Part of a small language model's weights: no biases in attention or MLP, 540M tokens.
Each number is 128 + 32 x the weight over its row's rms, rounded and kept within 0 to 255. Layers, rows and columns count from 0. Numbers have three digits each. The size before them is the row's rms in percent of the matrix's.

# gate: layer 7 MLP gate, 576x224, rms 0.115, rows 297-311, columns 0-55
# up: layer 7 MLP up, 576x224, rms 0.114, rows 297-311, columns 0-55
# down: layer 7 MLP down (transposed), 576x224, rms 0.089, rows 297-311, columns 0-55
gate297 103:129174052078101120137151148126139163110057122100150150154097120155132102152202129117138103120132121194095161195178122159090113164173072110058106124147124142116064126109
up297 104:137106112128165126110100101092124143187145093126183104151155136083142157144134139116175106147121121186115112161106093150113109100095045119163152104094120100134066147081
down297 104:201124153163103120168178129109095126069178172145125186077051135177119086100097094142117141105081111049151112122161108143197173148115137170126105207158135129130101113095
gate298 103:126178146143144086107103177050135109095109111134122108123101136147141116190162126077099142115079108126061133156151136072122109147087149150141146083113208115159085105145
up298 104:160148083134144139117115114142122173052154150139166092178112131155166101090109124146123106099059152144155061121168126138152078204075150113114108117116124128121096165121
down298 102:176155130107140096102095144176119153171151095128170106091102123115119182130201113095123107083135137072111151101099161160148071108147150151138106143096074131158176167162
gate299 107:185131060129127105103076134159132145106128136111156150037109111115115165128154145137106147123136091091093142122149122089148074092161142133088116128146082099142054124094
up299 103:132190116169149140117120123114075128092142219202074167086069125207141153124201112142099122093152120073134138093126061137107153105155136147125087099113132171139164093185
down299 103:129088092123086054172094146140144141188110099096126129108138102130129149120116123090148118121170105067133048132157139117120184141154098155176105106132178094086120047114
gate300 092:124111149112163130110111165154120156101179122107205145085149173173143140139137111082129155176149110086087183162132159153122131148139187119150086096145155136122099100166
up300 093:131109135190128108139141160154114081111122142190148204199145141160172062150078142135153120138132093168139150139135106138148167105151140108156115148167146126141113115177
down300 089:180141144146122167102149142121106141134107131103140082120100101140060123169153122076142129110100103142116112110083113156124115130092101144089135169151089109152161145125
gate301 099:116124070148174118076149117079105130077175114127078164169138120129098088107125153114138144086120122133156146043155111102071087113145119135171112098149154178087119210130
up301 105:110138115116153135132168210100103148130139127156089108078165066142058168143090099110105112178166170160105103130094121140106155116094175158124147062106120164181173115152
down301 106:120094155179158101183162095114155105117125109141113126169109158156087124084098132150142115127096109189205157111127098094096217110132113094152154098114117152142159122099
gate302 097:078134121097136140175157134129107172097085106116156124168159172117113110114143095095149068152135097191146185192141119060132148160248082160167138141126088198140104148145
up302 107:126123186152194110126109110109240144189121142142096148182178092197119112131144148094138183086122088153155137105141115201117121112112116111126131125157176154053139143125
down302 110:172117103106115162134110184171152162151209192118084119086138119146137155143171142128124191078145109093120115047189119174103106126101174144143134114063117088196115063054
gate303 104:118130105097149153090182166137073164087159150085058105170105168096096136158134139111123154110150061119097113112113103156095075175180148097103107124134105104162122150150
up303 100:119150165188165137107149152108122135103121158130131136184182127122113156135201099159054120144183176116165181099067119169108130146094114133087183084159127165159165183076
down303 100:100176171086131114150101101127133100128134152103091090123156068119108110140164092125125151052124162106138133106123136099142105164123102118168138075096188114150119112095
gate304 106:142081125154142055180142110166164117117151117100176209101124192100144148163137184056100124151189112101112112100146120147117101121181155053132077128154138145095094142190
up304 104:159099094154066176095095102141102151122146155150120129105126129151138122110131090167158157160170116131148143138153112097139161136120114098157075117161155211167154121123
down304 105:071147149177147104094077206096165128170062145111163178081154112095114108142124159112170097184127096080121124137167132156080168117034051126154172128081108106138059095153
gate305 097:162148103127114109111086184145133089137157092093123115154203145147079100136102105141151147143167136144118167167131120107142130150159125119101126096179153123147088191108
up305 093:122146170071118110115128095198168144105111098113122144147102116138155134132077163115107143066162104112135062156091104116150105087197070166176103080150055157100141082192
down305 094:091148087151097126161080137134103128140118108098134164147136138088140144125205122167111111068149100091046101113152086172123137141133085165194146206125083135143087097123
gate306 102:207097204141142115153161110096181164143146102162128158118145147138079090099150130111106100095123072130123195100107126109097115192087087134133074098107137146165086137103
up306 098:113143138130131124092164121103112115083120130106128131147177121139142138134128201086155183146109140127114101123132101086141084120189141098133184167160094128176180144123
down306 099:156116140147133149086103150093100143171099113138161132146179125157122095107148150166109161136146119109187083149149107178160181111128130161199107137153114116120075157124
gate307 094:148130070110097067093127108121150162162090121186136077103112145092151149090086128123156082092112104160137113179123154149129114149082113122147153143109102104184118190121
up307 096:143187195087136090137124068126100111129100196110121121102134095126164142130170131139039142117152044107103108127155125132149168133163123146161188101185136117121178138124
down307 097:131105065117133129130104127131098134124138091179116114148126112140099124120128143200126072083100137156189158085079121131183085169052119075132113097126100100159108164135
gate308 106:128144124090178107159092101073180121086115187156121118125138131172120093131126167127144164100137090147104100138141090166080132086140132117159055122159096131095132146154
up308 099:095094110176160145101135185147117120128235122126190140111143152146102098126046172121124148083173085181150122116125132088128152146166101088132138118094141130153154148155
down308 101:138183158138118103195116065179112087101142089136072103111136063155106167116123151138085128104112106139128091106141135146233105141189146160090109153039153071140098120149
gate309 102:104156097077086158191219111138117138081092105145155165117114141141096077134114104105088091112086049187114085104107079182110119139129160092132157123117135129127111118141
up309 102:139101146122162143063127125151181087133118175118125088219108124159123133130127162148084122145141207078179190143085148097121110157128163106065137080112090126217125123148
down309 102:106082123179028180111139057102149100103178105142123142103153160160108140144119092142078137102079111202109091161134054102095114117167170083154128129131148140076117094123
gate310 097:157151082090152129142189165053096069142121139164058110128103075144055137103152148108121134190139161149114116173183150082143120141109137083111089214123094133157088113106
up310 097:090133126137101168119118148106106150090191161128178165143119145128099075118060202098111076120105109118158095111145127119118075077100115169154096199147132148108117168132
down310 097:126122181139152116165127154140141164115154146103093126145083122142142079189181172031163137112137125110133106127129196103179127138120050077167092166136119227143142129133
gate311 099:141137179189178122151111136100096100056182116123155078112105085130113133113141132096174118123071169107148194126165083094107146165136123108140159099150178103137112146098
up311 101:184138095117130061095098089137195129069147121179156100180155103155062117131111123108172124143163120121122153105115122101145140113127138124077154053116140180162112164151
down311 102:114124087111149084137129170164193098122133153172128134129129116124110155152128110163173074151105135142084114087144153109166181164083141071035146159113104132135065131166